Each number is 128 + 24 x the weight over its row's rms, rounded and kept within 0 to 255. Layers, rows and columns count from 0. The size above them is the row's rms in percent of the matrix's.

# layer 4 MLP gate, 192x96, rms 0.26, rows 159-169, columns 0-95
size [ 99  99  91 106 100  93 104  97 101  99  96]
[[129 113 132 136 152 148 149 146  51 125  86 102 160 103 122 119 139 173 147  85 107 153 115 124 153 135 113 140 152 144 134 161  67 124 105 113 152 140 138 101 142 121 116 137 153 139 107 135 128 120 121 120  94 142 136 144 149 121 110 121 105 119 122 120 100 127 106 103 167 121 177  71 128 122 123 136 131 155 136 150 150 114 157  91 115  97 122  86 147  86 101 170 149 141  94 106]
 [117 103 108 105 124 150 136 168 105 131 128 140 116 126 140 131 143 147 126 100 140 163 121 146 172 121  89 142 113 153 171 120 136 156 175 119 125 130  93 180 122 136 154 103 123 116 154 142 149 174 148 125  87 135 121 130 161 125 163 126 154 188 147 101  82 142  98 113 121 145 128  93 125 169 123 122 133 118 140 151 165 142  98 168 161 157 152 111 122  94 126 104 143 138 172 109]
 [136 146 142 127 136 142 155 153 126 143 118  79 115 221 138 112 116 130 107 153 100 115 123 107 123 144 129 106  87 168 162 134 118 121 150 129 130 140 139 145 132 143 100 116 107 108 148 139 123 117 158 105  88 157 134 145 108 109 121 115 136 131 104 144 119 133 120 166 101 144 117  95 111 126 179 119 176 124 136 141  83 138 146 116  94 131 101 158 116 108 104  96  93 101 108 192]
 [100 132 107 109 165 176 122 130 167 153 152 106 104 160 101 129 135 116 167 129 120 120 142 180 127 115  77 135 115 119 134 121 114 123 169 128 122 138 165 145 131 158 120 134 113 115 140 138 115 107 103 110 146  87 118 136 130 115 112 138 162  75 130 153 117 100  84 153 122 145 126 136 150 100 106 132 119 189 169 185 129 139 125  80 124 116 118 129 112 100 153 158 118 143 122 176]
 [165 116 152 146 107 107 156 114 103 117  94 114 136 150 134 135 115 123 149 187  64 142 120 138 133 135 145 138 119 124 163 106 130 124 119 109 147 126 151 133 111 112 149  93 131 113 112 132 164 167 108 141 140  86 100 115 129 134 166 118  93 142 114 123 144 134 139 139 123 120 128 117 135 117 126 155 138 139 178 105 112 109 108 134  95 120 185  88 208 144 169 117  98 119  95 166]
 [115 136  96 129  81 100 118 151 141 110 182 137 149 116 111 201 100 120 143 114 138 131 127 130 143 118 137  90 136 116 144 158 151  91  87 146 145  92 127 126 121 149 157 115 103 138 121 174 147 135 114 164 107 147 118 124 111 195 116 138 155 137 141 154 153  92 116  98 129 133 106 163 117 133  91 109  91 136 139 153 137 138  82 102 145 127  84 159 163 147 117 115 133 132 124 119]
 [142 126 191 139 157 107 126 169 149 118 128 109 135 174 122 136 167 104 126 154 118 112  80 144 124 134 117 136 157 188  96 135 118 112 134 153 147 114 140 167 152  90 109 150 110 104 192  93 102 138 103  91 130 122  99  85 133 139 100 119 115 135 124 171 120 158  91 150 112 116  97 167 132 145 148 133 105 150 134 129 146 109 121 108 114 147 116 102 104 125 104 142  99 139 110 122]
 [139 119 164 146 138 132 138 154 168 164 143  87 171 130 119 119 145 137 115 149 143 139 165 123 133 108 100 111 104 165 135 101 144  99 134  83 139 181 121 121 164 127 133  88 147  73 151 109  91 124  99 143 158  90 147 119 163 109 101  91 117 142 146 154 123 148 100 105 170 123 122 134 118 152 139 141 110 142 120 107 145 125 118 143 158 107 121 185  99 120 143 145 113 114  78 129]
 [ 85 138 136  79  94 153 140 113 133 129  93 143 107 156 109 132 110 102  66 106 134 111 144 157 130 102 156  98 144 118  60 135 120 107 115 150 131 142 122 153 122 129 179  84 121 126 157 134 139 122 170 128 127 121  94  99 119 102 148 147 118 154 104 132 126 123 101  97 143 132 110 140 131 177 142 112 102 143 133 173 140 150 102 133  94  88 167 133 123 152 126 133 123 112 172 108]
 [144 119  78 102 132 144 138 142 146 129 138  98 166  76  81 129  96 141 123 131 150 130 144 122 130 114 142 132 110 120 139 135 103 142  94  96 130  89 145 140 157 124  92 174 130 133 103 125 125 123 126 106 140 116 129 149 152 156 101 124 148 173 215 176  98 183 147 105 139 129  80 130 144 151 121 106 132  86 129 110 144 117 157 135 153  94 129 144 112 128 147 114 129 142 136 136]
 [152 108 139 140 107 103 134 120 112 133 121 135 137 132 109 170  92  93  90 139 117 136  94 176 113 159 160 119  83  90 123 143  93 136 140 170 130  85  90 144 107 128 148  74 103 154  94 128 177 148 108 112 120 156 122 114  83 135 131 148 141 116 156 119  99 102  97 132  89 129  95 134 117 146 134 104 123 159  86 115 108 156 134 121 145 109 142 117 116 136 145 143 184 133 119 150]]
# layer 4 MLP up, 192x96, rms 0.243, rows 159-169, columns 0-95
size [100 107 109 108  96  99  98  91 101  93  94]
[[147 148  98 120 137 107  85 102 172 118 159 129  93 177 123 129 127  92 150 139 131 130 105 118 110  92 115  90 108 108 181 155 152 129 158 130 120 149 114 158 138 135 146  92 148 132 101 151 134 144 134 102 124  99  79 123  73  98 128  79 105 125 175 146 121 106 131 136  90 139 112 105 134 103  96 117 121  95 101 147 105 125 109 115 134 152 115 142  98 124 143 138  85  97 145 126]
 [137 174 115 127 116 123 148 125 126 125 165 130 107 106 141 113 129 147 141  58 144 106 118 131 115 123 116 120 164  87 135 103 118 143 145 163 136 113 141 190 173  78 149 105 134 139 111 116 163  88 148 123 119 137 152 136 100 134 159 147  96 119 114 137 108 112 172 122 129 168  99 131 116 134 137 101 152 113 149 117 135 127 134  95  54 163 138 139  89 149 115 161 135 124 125 156]
 [138 110 120  93 119 143 104 136 109 124 113 115  97 126 145 146 131 143  98 121 119 129 140 163 157 131 110 104 105 144 160 119 141  85 114 139 121 138 146 121  98 149  80 124 158 149 123  94 100 106 197 158 137 113 120 131 158 114 123 109 123 111 162 107 133 159 102 121 111 162 109  95  73 181 161 155 148  86 129 107 108 119  88  97  70 109 127 115 110 160 117 122 100 118 124 141]
 [132 116  94 127 178 126  74 150  92 109  96 108 116 148 159 153 170 139 127 132 147 126 116 124 114 105 160 151 140 145 149 141 114  94 129 158 101 118 115 173  87 154 166  75 115 145 112 144 160 120 133 124 118 111 106 150 123 115 116 143 129 168 151  54 161 126 164  99 154 133 162 118 106 121 125 106 131 128 113 157 112 114 149 100  96 143 102 116 140 139 135 149 111  96 104 128]
 [101 120 133 156 105 153 117 108 114 134 119 145 102 109 163  95  88 160 133 113 131 117 129 172 166 118 109 146 107 154 114 157 138 131  78 147 110 132 114 157 149 126 119  97 100 139 183 172 123 117 107 123 169 138 163 159 161 123 139  97 145 122 113 117 142 152 122 130 147  99 116 117 152 113 134 103 177 114 133 153 100 102 133 124 148 127 140 170 108 163  93 166 161 162 168 106]
 [130 134  99 128 176 113 126 123 108 111 136 124 153 165 168  82  94 110 133 123 133 104 138 124 145 138  99 149 116 116 150 128 100 168 120 109  96 107 135 155 148  98 122 158 105  93 138  90 177 103 123 127 122 118 139 128 122 129 178 123 161 143 166 147 156 129  99 162 126 104 146 141  95  95 129 125 113 162  85 116 117 118 146  85 162 136 179 135 102  88 112 120  97 155 105  99]
 [123  97 184 135 124 107 133 155 144 118 151 145 127 159 112 112 170 109 155 128 150 138 160 118 110 134  71 158 117 182 104  87 155 111 131 101 170 166 121 128 122 116 101 142 113 121 134 158 119 155 127 113 113 114 149 158 139 156 129 141 137 167 155 107 119 136 111 126 103 141 125 117 144 139 164 135 115  92 154 139  99 128 118 187 156 137 117 140  93 144 131 168  67 105 122 158]
 [ 88 119  84 115  97 128 133 129 159 101 124 113 119 145 122 139 116 114 114  78 128 120 127 135 157 112 158 159  98 151 126  95 115  91 132 120 167  65 158 100 100 157 114 121  78 125 125 119 161  87 157 116 125 123 136 140 153 169 128 152 106 118 122 141 136 120  81 117  99 149 104 147 139 147 163 123 168 119 140 123 156 134 126 127 162  84 150 145 123 114 189 155 123 122 114 148]
 [122 134 131 153 172 103 106 110 116 120 136 161  78 137 101 102 123 102 129 155  87 104 107 140 142 109 153 136 104 112 168 133 125 142 163  94 122 120 131 120 138 128 134 146 128 144 120 127 111 142 118 127 127 111 135 196 156 144 148 108 149 135 104  77 116 148 166 141 105 142 158 111 167  73 141  80 116  95 110 138  96 134 152 121 153 122  61 108  92 119 112 119 164 131 123 113]
 [104 153 109  88 133 145 102 124 123 105 185 119 165 129 120 114 145 131 108 127 138 126 137 188  95 138 138 111 165 161 115 139 147 123 119 102  73 109 137 102 165 124 145 108 105 119 138  98 176 120 136  56 170 123 125 144 128 130 126 131 131 101 136 134 107 137  97 124 121 136 107 147 165 114 118 139 124 161 131 132 172 146 156 197 140 119 120 122 105  98 140 143 123 155 123 164]
 [116 150 129  80  94 113 124 128 105 103 116 122 127 134 139 128 133 104 163 140 115 150 120 130 123 110 114 164 144 156 122 126 167 101 131 147 164 128 161  98 150 141  99 156 103 171 142  78 115 128 112 176 136 102  70 145 161 127 173 190 153 136 136 130 117 110 138 126 147 132 138 162  86 133 111 156 124 156 100 125 161 133 144 102 132 139 126 157 121 167 157 102 106 119 177 137]]
# layer 4 MLP down (transposed), 192x96, rms 0.232, rows 159-169, columns 0-95
size [ 95 103 104 105 101  97 107  98 102 100  94]
[[117 127  89 122 119 118 138 119 136 109 131 135 162 148 148 127 146 161 112 140 106  92  91  98 119 105 118 138 123 148 137 151  89 152 115 155 177 102 125 114 148 146  71 124 172 195 128 100 119 127 135 154 142 142 169 122 128 134 155 116 123 169  59 158 139 143 121 142 150 142  99 157 116 100 123 151  89 138 140 114 110 103 155 113 135 130 161  85 112  95 124 120 156 137 124 100]
 [135 147 135  94 137 118 144 122 154  97 140 120 135  96 111 149 156 107 139 121 123 134  90 123 132 127 131 132 201  92 133 121 131 163 155 128 142  68 123 120 152  85  96 129 106 151 106 125 135 132 133 127 121 147 111 110 122 156 107 127 106  96 130 101 113 124 145 130 155 148  97 107 122  84 178 139 116 176 117 145 129 142 192  88 146 160 168 161 133 141 143 156 144 120  81 106]
 [151 155  92 104 136 151 154 121 141 174 120 120 108 152 144 144 102  93 120 117 100 108 148 168 107 139  96 155 143 150 119 144 111 136 141 165 138 132 124 144  98 108 112 120 130  92 126 122 136 130 113 112 161 131 130 117 141 156 128  65 132 115 151 149 136 110 155 104 126 114 187  97 177  78 142 123 157 135 148 133 128 119 115 137 181 151 103 185 159 132 186 128 115 135 123 108]
 [109 143 148  85  93 149  91 142 108 116  87 110 133 152 137 127 104 115  96 126 119 155 116 128 107 130 154 138  63 130 142 163 111 123  84 110  97 140 148 112 134 124 134 123 146 104 126 167 146 116 131  94 139  99 159 118 130 139 122 183 116 109  77 167 129 179 135 116 125 115 110 111 130 114 158 164 129 128 124 143 196 122  99 106 139 143  97 131 144 163 136 135 141  99 166 155]
 [122 129 133 197 117  99 162  88 137 136 140 175 134 144 127 153 148 159 153 133 114 102  82 136 143 144 133 131 102 118 116  78 103 149  92  99 154 110 129 138 135 130 106 116 111 103 148 124 157 173 124 117 112 121  88 146 105 139 117 134  80 133 134 111 101 110 114 146 134 118 135 114 128  62 140 143 189 161 127 125 161 126 142 143 116 137 113 128 129 134 137 167  85 141 122 172]
 [102 113 168 106 149 165 141 105 147 141 136 157 131  97 116 145 127 110 169 160 152 148  87 103 166 132 144 102 104 138 172 118 130 129 143 127 154  78 114 202 141 155 133 138 134 154 112 121 155 128  87 129 111 122 177 156 140 151 129 163 114 124 142 105 114 119 145 104 154 120 130 145 116 154 124 133 141  89 171  87 132 125 167 135 123 113 109 189 125 118 114 108 103 131 114 111]
 [109 133 122 149  91  96 159 150 138 108 178 109 118  97 106 123 187 125 161 126 150 156 147 156 123 112 128 110 156 138 115 134 116 124 167 140 160 116 138 120 125 116 145 106 146 111 131 140 116 134 119 104 106 131 183 134 171 104 138 144 127 177 134  69 141 123 113 111 108 123 153 129  99 105 141 158 133 128 105 139 119 138 119 154 151 179 136 100 158 202 134 154 173 137 131 125]
 [178  98 130 140 151 109 151 132 129 138 138  81 184 160 120 136 163 122 129  79 157 107 119 131 133 144 106 119 115 133 112 156 128 170 116 134 145 120 127 152 133 158 127  98 130 142 137 122 138 125 180 108 153 110 170  94 124 133 140  70 143 145 123  78 155 127  68 143 172 143 136 134 120 113 129 148 142 127  96 171 129 126 105 149 185 128 121  97  99 129 138 125 141 126 111 102]
 [163 132 142 152  97  98 124 156 112  99 107 157 134 133 193 109  97 123 105 140 119 155 130 136 118  94 139  73 140 129 146 115 212 128 169 132 119  97 101 123 116 107 120 177 177 154 144 107 113  85 125  99 151 130 155 145 138 138 168 155 123 132 114 124 153 128 120 105 158  99 143 173 135 143 146 150 132 151 132 146 120 130 123 149 109 122 118  92 143 129 147 127 123  98 117 110]
 [ 89  95 131  96  82 102 155 142 119 150 139 122 159 129 136 116 130 148 130 148 124 103  97 166 145 103 134 101 133 154 146  82 153 130 115 117 157  91 160 109  71  96 147 101 127 111 134  95 140 109 150 135 150 133 139 115 110 164 136 141 120 131  98 124 154 137 110 140  98 161  91 143  57 109 131 121 146 110 101 138 147 154  87 134 109 111 148 169 104 122 151 119 113  92 130  92]
 [132 146  97 146 146 156 135 119 122 157 174 120 116 107 139 136 139 152 130 130 109  94 150 167 138  91 115 111 148 150 136 134 164 100  97 155  85 151 162 140 137 149 151 126 127 123 112  82 112 103  82 105 115 126  82 128 164 133 158 121 151 131 164 144 104 110 146 156 150 150 140 103 168 155 107 131 113 129 117  95 166 124 135  97 119 118 116 133 138 123 126  88 178  86 177 164]]